Weights of a small GPT-style language model, trained from scratch on English Wikipedia: LayerNorm before each block.
Each number is 500 + 40 x the weight over the matrix's rms, rounded and kept within 0 to 999. Layers, rows and columns count from 0. Numbers have three digits each.

# layer 12 MLP gate, 640x160, rms 0.172, rows 59-85, columns 80-159
503520515449503523466500445435544524524553497518526524494575525503448562560441547492524563523524478457481501462546541449503547462441522504560508422458472494503507497528542540560508549533523516525553524525453490426539482501487497479478483513
464528519443478503446501507556547549531485449527447451452435563472488551489499516489560449443517485452599433480394548537451456544499499483568492472474447513444480442497477485508477460515534486478478543492527440508500545462533501526494448470
487530543534499524423404526489555523521438526507508502557464479452537520427546502509533539448464568547463637565502484454497446494497490528435522399468464544459525451414509517469449523540515418451540515443458588460500554511488469508448459513
515522479494476496501515494482553474609477462542517564535493490457568533494454535535534529554549489514472499428540612484493471489512486500546546555493491492415496481474488421461484480470450440509566477493484516496491480534523524530507619528
564466557556429486535545523519507545444515507517548439608552518481461519543419495609514481517453469478478505475496475465515503518520470558449494437550479523491538542529505480541421517474557406524497461464505519518585391554549550519498545525
477475539531506439492536451524395580508517573448487480498504531522526514535528551521468524478501538509492599536541521480496579461474510563492481496505531461519436550473513526548510494495478449563539479513481465556560519504448542511527491463
477472512510402506494490490545482525398591467471445481478512529466559594443498603495499485529528465462486520476516494471447419469515474466456576492504522482456432490492532455466453535507436543439468527505560590512516546486474512518480440547
467562413526511445560521444562501541569538519521560500496491534539451512408471493500545477447463563506462477530488560548512515548466496452502558526497467513566579447473467521518547531532539439422446592645484566482524482466486491492561466493
506551506560487498472460533480509541519494515521582475406461468517515501509505476444483439467512524497531486505495533523504491467542412577450523463524483547485513491426468500536555432468559511518528471592514478518540580530532459581499503461
501465587520572530518460529482480467529507459521555636555567499460524493487504485501510544502458505500455464486539543479517573467551497532511474520516540520456526592463468499423574530532515588510507456596519483507491469463487430504487524485
457513582485425504480446532478580515569473484474479462533570522584470525545559550482527456494510513446436533492470493509453418492506498526480576492446536478437529520475468511476526545488536518398501606447451478501419396470493448477500544457
503532510481509478439515492488500541485473526444479541480536472508494517561485513507517472501451564538494531491453472506482503513493513446440469477496463470480572465452496472490457492492543528472556520495517531508523492549498499551446467464
498444475566536493481481515516488518484477483594437470395503497495492533507514480481463489503429543532522456549488487491557530453451511565519502471452527581516482466491482522547464542538575517478520469566449468425504558499477524545579491572
532553587494506516484455496469548494560547480492547517479495455567530483485500536550465512561526445419503493477542494465511484501505503556518472491412437481441464493383507523469405457461448534455536569427427530459527505512512534501462425581
524478528486477473502499562483545504469494461545514481492533504558506550506507515615509520462419511584555552506489433519478458515522515550512530476461545466451464484481510487532514564476507531529522439616530433459589568459503421485551524481
575537480459554529538509503498515521494537490522455550519527474520463477487536521569533559544465569482515518552573497488438423462471552448564553454436445486498596499556560506536492448492517536435456447546496571499608466523502517544490518486
525446492540541501513489512483475467555451476434490497476508500571577500541491520593458473517510454531567514528512491528481490503396477500514530520519539546446517503508445576499485510471543538448506567530444491554492457526522566543540546515
552522493472488542451568446468499507474532498542566561520471575604516441440502490457472525491488452519516508443520466524492522554557505525493554406479493469506582501482559532440538515474423525548508543446511508505562493485459499504531462463
399530518536494495486493504572519517568451388477433535538573383468492502517568442440463492474487475498574486482551479442541504465422483472524552491473564553540506490518466549538525445508497544448510560483532510484483409488466453553501508494
520467467494499484511502492482528511473453438486515499475539446463587538490489512528521434537430533526557562532611461473473522537505535546482539481458469562507550539446489536479572494521579426533457519494565514554513508521523502529496508511
546534444549483465447490581517482436455561458540469535491463511529521471499520522559450405436543551449547469471551435459539456492480525588450578472542474523513513463614469518474529573499492486575541504410532526479550524454467528549572512526
507439470509524492559412514564475447410520525482518504542580468435540416505451486464568433491493483539501510551420514461511468499505432476479498426483504497502528548472477497472557521500495520504470512515484510505553449461514440543542535585
524538494502572575447521528485484579502511481510407574481467514523539487530511431525495495577466513441525541520496550471420518542500563517495453496555553454472563486555495477553527458524558510509461443564486496453565416558509570472455527506
519522528541434540483467526512560421542430510493531426523598502462529475499496535467561476466471493501535487486492503433522426469454449520548529459492483436498480520423458497449483493464500476536516541441445535428479517392479513548517578503
549602420494495506494467471475552517491530528479503507539475524481513551486483486510487522534442509542500494519584506515447573478502490512416482544510512454509503472439523542521505507480524488451460557492539437471527548474494419573487542480
486502475469536516434439517435524516533504426487481568451525550481524508421486509525550465462507401524439438519459528581555479484470438474560435532515565484525530489540508468462506492501512512485506543518537484459498574453441416502480441474
526532485507533518491492545548512451503484463486525485505515582537461475516547488485509450497481483541533614526552416456528488506485622532458532524510539455517472454525457503477485513471488459483456495501523487484540504494390446499503482486
# layer 12 MLP up, 640x160, rms 0.163, rows 59-85, columns 80-159
480470457508523515489538515475465471424462534502555451493542547521481541498509507451433421483574505451430504463509602501484517537515527442467524514412535494593516499537440444436580577517518518534547525556485521591547401450492551523410524555
541442471536581498462578526502502487524483509450509558471484440548533435537543532461503467488494480500459472463474557581542541477552456444558489428565523487528546458509523508455439484527498458552489520497526556457433564550512548464528467507
433433515513562492542492554502523485443561515543488494554493528489511491512532496472583538492523489502450480560487523431493538520521453552477464538572456463533533472482441532424524449443442491437547465534539416495472464457526478587502541474
464515469501435446440489503521575463429591531479515534524532424515486541477511451506514578442526483505502567545459521533519454544563454502539432462500450580585514565513494489522518499522526510484518592495542533445499444527535516581497498490
471532548433490514470478479526466464483498431448471531482544487517419471507521445539556568500440580452545407537530465561535454534530485554555438533485531485544524515549558488485547459489556547545453485557645509552472555465417427479506459517
436494471440440529528439502448437525488445543496448462520511492452484451483492470513531571490516478432504501523427519521492464559497460467533473404443442507526477516531510478495457486503438530497492546430520486535442428496456511508458548513
503568514432460489488532516531495504457524527431523502439432539510519523460510438490511492549454569472441464521473542588494555422456469577513445520538530487510496457498496552551538564449517535413526483478454527539533463512517470528499491487
434491545536542466449486575529572493462519461483496470527544554446426498430486538465481546498476559529506499595492456476513482482464530451468472489565521552419424494493404564511544563485524518469478475543508462468476468453524457514599468530
537527490486485488450536546481564455456457479471475456489449512443470502507470515540475541443498444460520475542472555532489433480494527493487503525458412426456451385515502473467527583471511471468466591478585491525518473470490518506517441473
521555513516551437450542442536550485493489439483471480505415494599432502482501496494482440495452434488416503551477520561414491516508486511522456514548475501480535564510505485497541477581476478442491487464469535447398502506463482476513522600
503496469445537555545513508476531502385476546534517486503526455465501479570515490527523520446540503529503403528448473595462555570517470563520439489504567442547503526471494517550497495594437576464490569532487470542492511468569494476494532532
469462499463510492521527498502469469514514486503519432461487497518521499484500455561575505515495507454470494536544499529496417504510469512487467534518453545487469498477500536524549466473513500523507516450548480528491478486435556536536484541
484437393440483500523480509460540456471459531553516485493524551495519435554452479540509442494529465416453469528528372453514540518460481483417579438535485498409519419503530455540520460535436483510428507456424551485453523420502470490524448529
481563483553416485470480531554498483553433553511532441485528478448516476574439539477490484587438602562474567464524476482474497594492431491439490516530445533495492511512540478530523420501483448620401515536482398471419548400469456507497438495
451537575480502426472536521545539489540504534439513555503571501423487477497576498528596504484481530546530534506525458528500464513482575532494464488541489472534547493570488521486548482530553484511498501492490539496540536438568495497581460570
571472494497458500483520486521498551555490490491511469481473481493401468533492434519578552465413534541546543547582621489515499474529491484593547405540482492455498498534551529612506493468540560479528485518473535508507444515464549521434568534
511464467433519474483434546473449506484461516468488489513478558474492508537545490463513470484488477497533417490534526497505525518461400520454526540417508518487472511487508481459566529473463437471552525488519474511429492515480480519469463514
469526483485503532566512477528453534484509511597479486517486522497473465433492493560456498481543495475504429467405466546489494496530500505419583546477480495489433522456453562449567533489494481527500501467462495526566513521537507501509489413
531590529489518462561494503492523476516480556448481467523484481526527485519452554556500522603549430572574501522505603517492487508445498416513536542424539481545451508536555553496562564441425542454498553616496551484502567448488479479630446504
485513564470454544559520494469461505462531467474510510496495491492469517482515557563464476492488511492488544482565498529448452486603459514517487533465556521465520529510488492449529480469468495472484494455540458573499523511526554444491445522
559479428533538512522475549461458419489500455446492449500463535503539524456502477495512447431556438487532522517486615593483464480418472567412497457555469502525532485489427462520506526530536573547462485606456477471493496508525496483574504489
474524499521447478515492426572537489535510510471431500521432562516499500478497497540504496461476457431453477420505537480532537538481470488486479466555499535556480466428540491522465468477529454473500542539514460517517513470543520442446465488
506556531500453513565466553457522495527520495482489428526474503473490521510575528483424530405517509562480460487472456472516517471409545517486534447483465523550465570515502511474498551543526518508519540508547468548551480484444476500538489523
478495514456584534502547490488513504551531520473502541585615452524491510545528507498536533547482446511548531563478547543449507482513577518482448564542478498511559448536502502523514520511496491520454523518523510541513467476526461563488516551
523528422456463491494580534507507502532569518509491488483496472491521504505415474521458487562476503509546501501450478553531535476515511502583511451459428563464459527519486539434489476489504500447504542477416557452509496535467527506491517500
553509528473464488565524518500566487559498491595579448461524530548527511504523559462496529503459443549549495483531507501528529427496511493520515468498461511548478601533526561502516522514536526503542552512523521496536463488502567484498502455
437543548454541553494512514454500518508493508558381519470439551469531551538524512536459537536458565536516431495457509505510534552512457528480508569440549504514513489490485480529505482474452416469520448492515481464429481501441515579563543463
# layer 12 MLP down (transposed), 640x160, rms 0.105, rows 59-85, columns 80-159
458476544544516495501515477602459487467506481528564510490418433458497508542434464560424495508502468570466450573506535547455501466524509502566495500549494515414493523504521489532587473475540580501548485508483454530431428510404527539519515480
506513536527421491527402488503436557487562583556576444407480518546516476489561486446457612420444529492592509447531536463543444506493427569488546472452530526469482529526528487520526488504486544488506504574520472457506516500494455467508465468
536485538494460510615478462551501515479453487485446451518534566496589565510530440457488515434512505502476479521552451505505401551516510496458482418475489522572547500504477499459434487442503524473466539536498485437565468503449513497526474509
483474555519573485558504431522500461517483438482528475525556545508483459543479550504439472559449528480557539498483533502524497429426582499473586591527426567418425443494470557506492447471453530446481511453477517546459537480556530487471533495
437557487551502500479408494548453507464452490503464499453498458459543448506499490467517416471505525495533514585483530553488538472542473580493572543528463451431433444502497518520551532468405527493508520535426442487510478489522534470474537576
453437435451436541435502482528572512482540514478535430473467485524491501439488422565483531565478494509550532457475520521476566463555507509548489486391582478524509529502500545469535547485529473463556501480524418516535512464517513483499485414
549508535410477472458526567566445470450479552498440551526548463504562540415503560426500558427540567448463572521505550514447503503468547536478569478507489494538508512530513426482504534518533522433465453510536496444451483520489510458545478514
468535471488443547498523489459504497450478450510458572510510435480523425498445479537567590430515448452537529487425500531431535459442469530578492485461489465486512482445470585495442559544524524537509523529543440492475467505540496559479498543
438548437533418483436445483432479527463488468528557570488465482508553509463483462480493511442502524522566481474468403559463487448476460463481435508517510519461572494439485514532499507479481497447512464518488483561477575511452421529533500453
537537448415469476562484452500439503465444563504519523468549544542542486448506561441553533513527532488515594483449495440488519539503499484531519509490459426514489472574489465502510527567508554563512515509517520485525524553519454535514447465
491478551502462494448495562474405607558535563424554449479445464448464481529494463458566543477448505581465445558499449476487494436484385589480465490564535528582510537470443481551580491525491534498564423570475503486538509609472534521530414560
506583534490501474469517491534524506481475524503536480493498468511527501537531502500483503477470500518544524490505512475493509532568524523512528481498435457557521480465472481551459473491477516498500527433499473501441540441475452487461550518
487456462584521473474548534446484567544514490494459504390454478545537410523424511464448511478625462490504441510587470512549552519579562463479468511425412451449524445463473514487482475468537507517535546524469497486528528516550479434502456495
483549464517549533573562477483539451482526491481422480548592514545553502476505469510555536486452511492457538424494444513451506497484524492461433507452464505558473420515472458431561501479536597522442536501562479433474464498484465551453505460
495538508474507543549494562439471576490472465577513556517517475450527526461485451430462391534473475491412520512443538490453504517531526471496521503435508454487498497525530381464530443520470519484560545512467505489459446465516562480484560476
533545479577542459548456453526485481473556484528455558520532502493518523521494556488426533485538475442491566482450464505453507557531494467486554524491497575517487475502496433524495465466416508411459474432483485427443582483507477452496566462
490472548533549526520458570486509472535531476491426473532472500503513501485508498544510485497608434544548470475474455521466491496491504556509466447461509499498453478496430487460460495473502574499403421517438487485479513499483554469467506489
549507385508536481488550534572492450490552487460516552546490513486516479532476499507546530423478507493463520484548533499459492506540490536558426452515553505442541505502570548476498544510433492500528410496480514459552532436537507476477512566
481575513462485506506491457517613559514519574460600478488481489553515536552502439445512407509558478477494489551495541491503571485467475470484575510562417404471562452506504486522526429464475459472523447513540494542537513516476553552444531525
510481434498434553473454456487485548521463509492516487515491512487485505535537522522518556565492481549501478455474459472473419519468533483520504512538469440512507467565439468519561488517407525522519464489450530502476518538503543467483466453
544503526455554481516456536486575557503491516555516454533510472572535422549527514544512526495515496493590520535433486460484526475551489494536522533433449452537549500542480455512538563503525472528523522463560448397545485495490521496434464433
517541468507547445473453541490483501488546494499519553480445543578500514515491489452500492482485434524565483466517524497579438486520559463492492457503499456433486463586450500439477506540512525504483464523490524501510519505518540523536526516
501490420489493487535443442504492513554483581447529467532505528459564467539525497431463515473484444471558541490504522460522453495539466530554467539511419466454521464460509587520585512525501573536509514451500488505513475541511505529521568534
532487610472470486466474503521483516421492526534534504516498501375493487508469495464508494521498468502510578504548479518451504558531482477509561512481471493501549560489491514571527404455505414505534469509495523422498521468520544505421512507
454427498431557517461558512505424611589522513515425534539419515537562460465486484445476556561475482486495533463486490580552415515501548557552527486446429474519498515493478501480494463548452518514483484531510508541459522523483525516494452547
457519474427465502484502503463499504536435446486503514505518471538522460507439516558471502494474473520519505466476488553502516510512525489487428497447535464479518497481492519508527531464514423540452536519483480489485534492444514562464493524
505494476547434436553490430525553509397507510515535536499488432445485532516529475483519525468570488527503444450553427480528509406478479462479529450533500509455465478462518457464501589486512505525499510463532495562446562493533442542507559530